Weights of a small transformer language model.
Size: 8 layers, width 96, 3 heads of 32, MLP 256 squared ReLU, vocabulary 2048, 1.71M parameters.
Architecture: no biases in attention or MLP, embeddings untied during training, local attention windows, gated attention, hashed n-gram embeddings, an embedding shortcut.
Training: a variant of Adam for these matrices, 94M tokens, 6370 steps.
Each number is 128 + 24 x the weight over its row's rms, rounded and kept within 0 to 255. Layers, rows and columns count from 0. Numbers have three digits each. The size before them is the row's rms in percent of the matrix's.

# up: layer 4 MLP up, 256x96, rms 0.218, rows 225-255, columns 0-95
# down: layer 4 MLP down (transposed), 256x96, rms 0.194, rows 225-255, columns 0-95
up225 111:163124139080091146097120135146118091117118093160151113122091145162116130149098136096111131115142096130193123121130153142091132101124093143112130147138125161150097140139189172102111120138127109131116126124099114081172142121110159127167116140164127153145116114135134149082146131143166101155
down225 117:151082119157111151136129122124138129116183131104173113146134128134162133144153099134135091146129175096118113135092095123123117123102161117142097125159168155100155164151092163087130141145130077171099124120117151120100113122150155116123127138116171136101120112163153108104079113120106116092
up226 105:110114110085120141138125110103172104145103106115146158137113124134113143134166132084157148162135146115119125117121127147142199133140106128099106120104131115096103136112123125129179125114111144116171126106066146132126137125115174132131131072118186124108105134088078107110162114139163145146
down226 100:088090124098114115121155167122148183149087106147147109139096128133139111140099127105134115174141179149119159129143119112123150102138129157126125113208083133121140137134120140124172097096126161105128098135122141103120138170080140145126143111092172140102129133113104128120127133151094146152
up227 101:119115087117149090153119118103108164121103136149105158138140167115112115164148114169137144105124124103154151159150092130114128138142121086125123063160084138167133158167131144099078119133094141087139114110098165100110143147126123109111129131158113138091140152109125088128143182116137136134
down227 096:117119095131125124106157129139105094138146119110085131143125098162159100119122120111120143148168092139144105128114142136126117131131152113095093164155110181139095122087158126086129122108090159167168148160118157104164147164130140190148120147112121159114089145100133092168120135112115123110
up228 105:125155093122147120168112127121128119108164093120116178116117176083094131155153141110118108141052099158132122101086145131104127110161089127121167167145103104114140143141129139181158092151152153113134098134154137129107127143095161129107146137136118114102134116138135127140114083114162130140
down228 102:155102144134112142154169119143154151138151156160100126135138148129119117112129096125158146119194143136104079119137128122182093144131125105165121126140132175151099114113089127152097113104128148101126098109112111078102166092135096151133104139120144152119133117122134111095131171174114103085
up229 083:150154088122141186223140114107116147164141162114133145138106140092153161127177132139099090123164133119106093138116113095087129138140148096133138095134105094155163135152120096161094128121145126111117114123142128156121127111106136093155130131132099138123140099112144142130115146149103152101
down229 085:152090129113113110056141127097055106141096137087122100158122128152134138101128135102136122135157175113122102129130170101131144113094147140137159166100152128107123135110174137171131126105083131144147157140132130136131145152139132137111142172083143121122136147136110123129164103148160167129
up230 112:126124139122120126115132126130123079148109148162177128136131114110112146168166105120076112069122134155128161116118091144103132124141138145135117090096144153132076077127114148119102136161134161165103112087129150140169119162149152133092140141163133090121146119143113115128149095069122130110
down230 116:110106121110096108122123147107126101064134126113133131124096149113107122089142138131119138121132181126141149122095098114106128149101180112171118133141138234152160139095099144138120130133155147137141175120125115141098135133102101104120167100149137140132105174122113133138140142148154117123
up231 097:126140129126145167162164126143169125123124150085116109125102092129137151162134154146125126094111082149108087152093118154096144161154130124090134134113117112134146133096123101117117145130150128162185102108122181122128138125076110139131140132133086150136135108093055128164119124121144135164
down231 096:147159114161140123090077091108114145123097125084114122126112126123123102111118139119138129149149128131121100102172165115091152134198130158177131128137132112129152168119156136170147128150114146131109121100121137171136099109156122158130136158097120134156098065123168119113118091128093119116
up232 098:151093146106143101116100144169148168090122101151153108099140131109118135122086114135126091124115156154145093166134079133133126123053119115131139082101125106143125121117125102120143129130125162132125114153102161103176100163134143186123139141132148161135127114126083115097136160102154148117
down232 099:130124076057096102077113147093095138116139128120120117097097134115139142142102134127141126133127156141172132148111149128147129141106169092142071166140155197139163115104121122102142139123133150130156182109134110113121143113096105146142160140137114125119110135127145149159101127138169141150
up233 122:151136135112164119118108123115127131123110084109119181047110123141146117140122132112121136121108137120152124094142133119118151111133088112118143122135138144116116140150159146187150084127061126139121137133117109147144158074139147091104134180138141077111175145148123139099122110134109129169
down233 113:161116151100154167122149079108136149129126112086107127115111098149134122098110124107115107139103156148136188128163135116144162118114132139112121158115154155132130123144139143200134102112085121135118180150114116115121166107099085104125125126110071101125139136106078146142143145158111161116
up234 106:141142102120180127146153126115126076147140144118123139136095125149127131135155190116028127088119145106140094112142144161117138108110120155142144096114127150174107107170135119159128121117129136105158128161141134172128122113114147093103131152133136097168109118112092134102107132110134109139
down234 106:114114103132116118117129116142086105120150107171114113139141115158160133116125144138129114092139166117119100142132133108100106128129146135165064150110090168116116083102175109129119128113168106154167125128127116095160125166170079120133191140102101120116137166122160136134094152147137121152
up235 114:132161136089135152152175147129146134125096124175108122147133161145143136123100116122114131138116107102161104112148129180156099109105106086119130093122118120107135123096113140113092131127101186094165131119100120115122204089174127101133139132129163131154143110152101122122152125103133131081
down235 115:113166148142119131140125132130112152126142133147154112143125119176128142116117094130114127140106180125133124115175137132140117141104107108101114097131108100139105103167100152129088138126177097080128129129104109118131123110168110138145136108077140091178160126087151122089135070148157148184
up236 085:148137063120100160132124134145108145150161130106174132132066168112111162165144156128121129133126137103152134120178106138107108126141149157094107146145135160167149136094138097113117132118119135111164129071117163129114106158121136121154101135153095147143126113102137139137100154150163158082
down236 088:138160156153142125103123117112059095123112119129104120133135121153152113074170132095126133175182148129144113161128119121129142106116114095152109121116110161152125140120109126120151076129104118124118107164116144075135107131160154162191125169129131114147102150111124133114177105144123113104
up237 121:146135103098137142141147092137109147110102113172106167113094096125126112108135149131139149119118079113110121144133135125093158109111109092086113126145126138181113160095139155149135138183112119176165132129119149141152210111134142126110119111154115126170151150157140091119138111094136147122
down237 115:145122095137122102158107128088099147144114126138119118131150077141137103108148124158125137087123103101136110129132119092099147121151156106111098143175105176144136128078127143136137172163104177148124128112173127128098169121143131146128142120131104135094158147127211122139095109140142100123
up238 091:133129110098095174115134103111115087108125131142103097113137140101106094112157137162141093127094073096159135140109112136124173117113151150083140112143159151129137149147132080124135127152151109180129116136148119132149104142141112122107141133179157154169133075126103181136114151129129152154
down238 097:114160118105138105157105139136085130139086108157152120108099147092168110149119123189143129126068161116120144132115099131137129130146123151128133106132110171105161086094173120150126116124111155106135113142164100128141130123079169130133156089140128135111132113082160148099106140129164131165
up239 112:124141129092107130150125144143140119162131123111154151143092165141122139110148147134099143147129111119137153182149138168123117109136141130123114172152075120134090127117154121101081095127119146130122078095089152120166180113168147120075101113160116121124146133118150114074089143146143097137
down239 116:119117148122132115115106155136083121117121161123129154148179106116154137112151094142108128152129120135137107114144106141134156127106165125178149135117143158114152105165162118139116103101150095116117081130131155118116108119146124181141129125108088136179096105171126081169110058146122132099
up240 116:153104109145129230129160138108128078132118143143183184110118113151125141119185132121113079121120133098145119132145130141109139148127145131086112151077131119139107145152128127134134131141099148108143147135141113135142118116143110131081144112150157076111135119094107096151118132121151141122
down240 106:132065099142144128165132157093107112121095115176128110113112132166120150137122093089136151117165146107135131125113123146142106141113117116098154186145118158151120124127119140102170119146118148114111149126129093084173158156112092115112132111164167146073117146116137139146115119116177109100
up241 084:152128116094145130169114117156148134153113159104125107119095155096133121101121118143152143092119163088131142139151141128124136147153175110129156136116110101109101181158169131104075091118083180133170144083069116133102095115124099128109158149122128159122111134095125138122120146136128143123
down241 087:137115165152151131139151140112131157162160138128101147114152138162109127101115091120134128102128125125101108117108168138190088143094137122096134117141129107098148128140123101128155079099120107133139159125140111128110079116144140124140203144114082117115191145150105145100080112102131125137
up242 113:135143138097110161110121147121134168159145110148138115112128138104147115135156166078144113177129088176182131111143130139142142117147088073051127128124105121159119114100166121179130115112108125112124145145109158125167126121126159130111125134126118112141157140149100086090119135146112103132
down242 108:108069149122071150136132151141143114110121144124129131138121097117161106111105094142121117116168159136131128134108126081141087097153140130115100136124152199091148122144137119147115141152149079114139116122166128095155176120085092096129129137116141139161138139151134154126119135178098164123
up243 118:160113100111140136105162155154111096160118097138128177134144093089145110154112131075164138085141086108154086098100147140133161138096140110144120109121101143128111101109163124165134134181135124126128104149120117147157126132142160138096113152151127087166129112133111127127138115114177144174
down243 107:155133127171155085127135154110130139107092142170110138131157123122139092130113143121106111081170079119144101132142125120180072126125136117182142073100140132154146090098141123129133140161134138109134097104122173134116085161158149127138124147103089110162151102131158116137119149118120138130
up244 095:127115120089142163154118155128111135151152097121103140116113169133094166148092161114117103135128147123135086120098108149148094136113163161097116157093133170141105101152126157106105163099119128163107118073110144154151152089118130119116159151157170150101109142149136145117148089088116118115
down244 101:140088083163171134173104152115109181128152129131100132155167131124107115105144115160105112092155123125148114107076127094152123159118170105116114115133181149129154112127125134162121137142126122158105111112130150120129123116138078073143155110137113149096141149136129172156106115139137126083
up245 115:141111104113071128129129138111164112141094105165179086097114162120139095099147119080131124134137120125084136133125122180093130128107126122069126134104092158130142120106145090169120112103117113151080097114141155112157165143151137139129129163170139143127124135116151146120123131151168124155
down245 113:119094119148114117129105152099155114147111151164109137118128130161125142128056145151113115160091136147109109067109118175119143108129134122113119106125166164158109082129124113153164134117170156146164138154109130151121134152106114131150146109141145120070104101106166152176123133128108109111
up246 090:120133088078130093101147146131136083083148143120131093119109090103091098108137090132157129132133144129116145127162112111087123077096144112143121163123116153148112128101118124176141118146126114133129140139123154103131142131117153145135131153170192076142136134097150122148170108179157117132
down246 104:126129133150135128145110116101163147149112168129101164158153119112110109058104166138118110129130089149130109137119139083143121149111144133106142121136132051134134140176116125153115138156145105119120111167114117151117138112147173113170110157063120111098129150144140168105141110108097138145
up247 100:136128134132155151149138154150126139126115095120099193129136126127131109138176137123086062121135126165092081136145120135116183121106077128134137172106121116121133098110115163121133164149118122119124108144155122118158118119094168111116140126148130149138102106154081143114115119085107087171
down247 104:138147124137146084094095146139081128154142082140129092115177121093106104148113145136115128114149177095094108087158110129151134157117125111117132132092127180151141117157115128117123098139169123153132183141109106139157120170122081109143141113158137140155109117136123130146086118156104098139
up248 098:133092117109133158128119156169160113104172133129116154145182128110135135133139105076108112124142132126132161126146107113097119086143133136102086095118116123144130166112099154161103133179134134086110127069102141129158134103136168120142110137129105152139116144127132116069172171109150105120
down248 097:101121148114158165160179112131176161146128164114128117124133093124131100146109098164121141130152108102103119126156145144143106152159149087169118089115131146137117069125095130097103121102117113093140122138154122133160122125139150130139139095063092144122129121119098180148143087146112141128
up249 107:138099105071124120150199118143124153103123115138142202137111137151166168139113179145151090086122127102120116131133089122150163108167125100137091090129133120155146108099147138111119094131101111126119124153130135119116097150108150110108160162146135115111117154119123099157122107109151125133
down249 105:120088082139162090135139140141098158107163069161134177115138102148133173139114095120180123096157138144128162143148122121124127133130155129151099172163137084119143101110120130101123097108107120142119141128094118094138104169146148121147156113107122150124098152140125085166110149122137107148
up250 096:134114086117137148116108153131117116154113120139120154105107107128136113145167083112119124139119105125154145131097125179089137114135102128070157101085109094117142135118106125136118133170150119159178152111133147156137101150103173135133195151139106138079127122136109165148096094126143168140
down250 098:174092151123093129094147148152109103149084126162139101132131144157140126127154128138152099086149135129186115129169100123069137129127142124178122117104146157134088112096144108175121171136145154118102101140100124099140166118148138124110084110143103121127130141170106110142123128157105112111
up251 110:122130094121067144167142135135108129127133120133096177119159148125127121070135152129126084143150082119132113141142110113147126112090122100094127143141094138165105122136151103113153141152121139121106151129129180145190163131110100145138117127140125102117123113165116188087129099109164139101
down251 103:160052089129122123138101144119093127126142137126109101125105126091159133169142116141145144107142113171132126133127150088114088127128156126139135153179167166132124131097124143133171132128082121107163131104152124104134149151129126110087112117139134139103095134140175139134132098112186132079
up252 100:135162105107136096130142118102132077126135117109120194124128104094107156137158093105152128115102101143132138098139135160080128089149116114120094129129114112136133130124120070143108128129136136137125082126140104170169121139105130096166134099142186088119143171137131149149140137104165143169
down252 099:132107143173138113152136150130126179154086150124107131132137097141146188108113109107089103129143120168091117164158105149087125108105129127133142086119134153129119141128102072110119135121122107116103134142166122157103147129124144156129116097107124133144141141138090118151136110203090112081
up253 109:133160158077151168128165129171132135150095107138149098112139091153126141098139124114061160128115104115120120163105137138118172110159098149105097101135076145158140150102154124140124152164100122113129111120146125140107117151134175129107125155133105121132117115107121103084130088149152149095
down253 105:154072119096127128108152149140121119095135110098142117116141098138112104152140130131194119117168136130109137141093136111124145098095151128114137175141128169088171120109148109102187135062127122159149101140106124108127149136100155138161075106101150148125109148124123111144130151152124119112
up254 106:108115107117124137131132177151112135116144083163117171162193133116133119088120128106152110098140111116144079098120117125133173104107118155118174122137124120134134135069134104158136107153141106115103122170100138118120147112108111161131099177130160153151155134112143095125178105126142094134
down254 108:138205114156119095106096095127150141136088116124112156092107129125096122129107146100145155095085101182148126170105150127109149135139120125146154170111122113132151106137126121123132138157087152127152121108123118167081125140155136159120146122138104129074133147117163123114141110116178092130
up255 105:150103126131115107169132166167135071163113108137141120114132115155146124124117114158096115138107139158101124162123126121113127128065134145142135149132142138127129139117118137144110107111108128176132152133093167136107170075149093157103125099128175094119139145067087117115146161142117177128
down255 111:127134143132153161149153098136138149137116137116146132134168156088151104113145141134149152126156115120117165089139123135125159115150119118140089072088133083133145135162071123133136163140156105118112100106132129130112089162150164144112101142085066125150123153162152121143125089129093092110